config.yaml
n_layer: 14
head_dim: 32
vocab_size: 2048
norm: "rmsnorm"
rope_base: 10000.0
qk_norm: false
bias: "qkv"
init_std_qkv: 0.0567
lr_head: 0.0084
decay_fraction: 1.0
seq_len: 256
doc_mask: true
Each number is 500 + 25 x the weight over its row's rms, rounded and kept within 0 to 999. Layers, rows and columns count from 0. Numbers have three digits each. The size before them is the row's rms in percent of the matrix's.

# layer 11 attention query, 96x96, rms 0.109, rows 18-25,50-56,82-88, columns 0-95
087:564488510510505495488519509524485538503485561462473488489467507518504520487492510470517464474490503480539520518445498500489500521536448455514528500487547465512505510512498551500524514468452515526505467486524522506512506492498485505484522502557544488468512498507501490496513491500469515436
101:537480525517504528470525497509497515496499503504479472494481504528520513495499502447534484476466483478491494484480538525508467506491474447529523529512554450507511475522492576524489496496473483509530460483498526473528519460503492518480516479543530508481476478476515527483551497502515516446
090:515500509495475509489555507518455525486556503493500516480477493501505529465495488517506437476489524489545530462516484512483438520497516505536494516522527481531502505519507524471481527548497484539496501549515507469518525490542493497541495496501451467480505486519482520501561518508529496474
097:506470533505508499499508525492473563543495519495481508423470449517479515485529507496514492518526472484492490476449471506507441525519511468476520528524489519519469481488500554479493461480533460508474496502494508478504507486528464550537527498483472509504520474520480497530506500522479493506
090:521502486527529522494505475488490494457511473525531509512496507472515502500490455465493517449463514484513535497472534478506500479515487493572521474491551440522493488500463514470515565510506544498546486502505490505518519508492531492531501467561503497474469513477512501477480540481507492503
100:471509467503489488469473509481513457532492490497514494538521494508522500503507519506486539492525497523496465533496455507470589472476507524463497514494425524501516502481538470526493505490467527490495506498514529523475512501476556471472503544481501535490511526527515459517488509503540517516
100:477499514529484553459522531521503517477521485509479509501516482513544491471525476512530465465486470463499513489501535496520445470490506441496487508506544481495492514480504585483520484479512478529531519465528519503487478471536524530515497520528513526505505496477497492465550513488480492475
101:498469534456530486464525501496520527493511555530512516477489485495451528500509465509497517464508490483493560488504525476512516521481499473495479493463508528515505452471442496497505482497519500497512491506517526496506502532476448520511505537453494552486546478482534521527489502445475503532
086:501558448534499507518492516484567572507492505502539509492559491504467454526465463511494495461491546506506504531531496487514527521518503472487467449498501497509514512514494559517508465497512501483485483483491503513513488467478476515486479527509506501507495537510521455459508477496500512489
098:488531463531517519458490508476546503521507494526537484503525470498503491491472498486538443447506523500534481528529542529524487508496474479528469475499508500490497474516489547532537484514460495468498448500504487509497524470503503489457472466507514507548469535533516500455501490475519529477
095:486496539519500515496506500517497526527503467527508508467532497502478459492489486469499481453495546505505506497494548479476469492517505458531496498511558522501478498485508506454532474526537471465491472481483474526487569489520478525464475508492461528494475465484452464441491499502491492493
098:497500505545492513502492505511486511460519525497512496496495514441476518466518503518514490496496472509470506469490511477529485507564513462539485475479559523484502470519459521494455527473553468482478509532497476522501485483550506533475466490473470554475515517530515501543505478515472506522
095:519471513495516520492531476453524520531491494551473505495536504520507499488472445475462487489494506480499513565494502532483478507494463492513518493492513494488490531497529497536515512509482480521486485506530554496510485485473535474510472452565480477528486490467469536461501511479488481440
112:525503464490490500460514543503470440496496503464493484534485514488529508544508512524485522553528486529481501497498471511488568490467495488477509530519432489488532527485500473487474521526482522489504488506492534498507498551510489493511548498471514508490525513528523492565527535496523519516
101:529480494568493540488514503502477531510510515551478517531523487521528476515479462503502467448458499492570510514463499473516434519538489469519499472497543477493493497509489529508508495520501426523485491496490466512470538471493523498500517498512477511485486500499514494487511525502487489466
073:548522475512503550501523502490530541536535471539556495551534481494530466528501498508520464519524533527493478513506490522497498540492492487485500477530497533497514465482502509504504507493484493457471511505536529485504515480501494486510488532441512504461449462522485477471464462463487488511
080:515510502515434537503511493513532515539539447530537488516508532477517472522521502514516435527482519514509474502524472494512484497491479469496520450486484485510515510496498505537537511515497504452483497521539513514518508475534529478474513518438528509489494478524532488432475486494500488498
079:501501502503483496483530553532503505515520484486511524481537471509506481469492492518543443482493547520496508549501466501478471491513509496486448500487514533480475500477559514527518462519512492460465495507508461471475500500514449536510503545476492486437529517480487506466470479496482468497
073:459508508497498550468517506493491519485524500513510543480524547517536509497499483539503460510489545527502513488523470510508473518482505518463496500514530549507518526491515523540521519462513543463509506516498521518473488515494497483526490492481504487492548539472486482439424456516478513477
089:549511514506476509521515422551492505527519529498484520515494457453516477521525502482478522472499458506526487497544511526509515480544508510496523465512484467527511517528480506507470530547491483467505496478524476511491510501499473528477532486457470499482460467514534517521516538515542504521
105:462454465490479483520458534491501448491469472469475497467507525504476500496520505458454529510498503474507499493503522444483538483501518509496499530493458511507535498425524472448449515522504479487489514499486499516492511533483488532514526509496505502535540500489503503539534519503498543505
097:532457528534471535484531507528521540518543522535515493512522519503506450458517496496471488507474524520578437517510513516508469502526483503492515449446496481529529502503521503509477514497552502482493545494517510512472530500510503525517516477476510501498504483501503489474468540514491503521
# layer 11 attention key, 32x96, rms 0.108, rows 18-24, columns 0-95
068:545500499494535518494524524490479509500490541522474534527548485447545516472491487532501480499520541514515451462523518452457478485480506531513500497512474480475492498462529499522480485512525505536557506497520481513508476493466465487456486487515509493490541494457483484455494536493499479518
067:548523521510495483493504488481509490468500503493501518529513508459508503466518476551504491514522532535517458489507502490463481505515521474481496493468476480511453516532515534482528510462540516541502533532475488514530494502487469487495529493554508510444495489495475501481496558506422476531
087:555519516519518492546524493505524469501505532520489522516500521451537517450515476537530519508486527513487487480519495539475500513452472436492513505523463506546494479530496480534501469501505512535491516451497495444507496470505473504484524492511513513512510477513515485469504489553453517510
085:507498529504510514502531478472493494512502572497487512498538477483539526486533518566504475486508533496453484475485527545520441518506473500513519542503528499525462500540501496474490514461517510529467509480504499505535511477529541483496516497513519485484532526506494445515496502507459538534
111:505484490532494491466478511564528505520485493539506495458460530479484505487487533488523491498455468527529549523501494458493519535476521528523492448471485534503512507496474500509489523476518496515506526508508479502499463465477520505482479486466509482491439466525495505514487441474535476455
093:520471501499506486508487492460485494460533495470507471478463515509476487538485468463507520494464508478482507527484498462465488489494474476460552479539487507513451491514468494500521506535500487500537495458458524502486486508515537485465443535521493476495502443490491479488490515445489549481
099:509526533576493496522494483501480486456484553528479465466498504534459490506476469521478498501485547514470450473494505496501501497531488516528527570515498504516486501470494516493485507505514500475498466463503477490539489508497528526483481523514528490511502502492585491491526533529497510511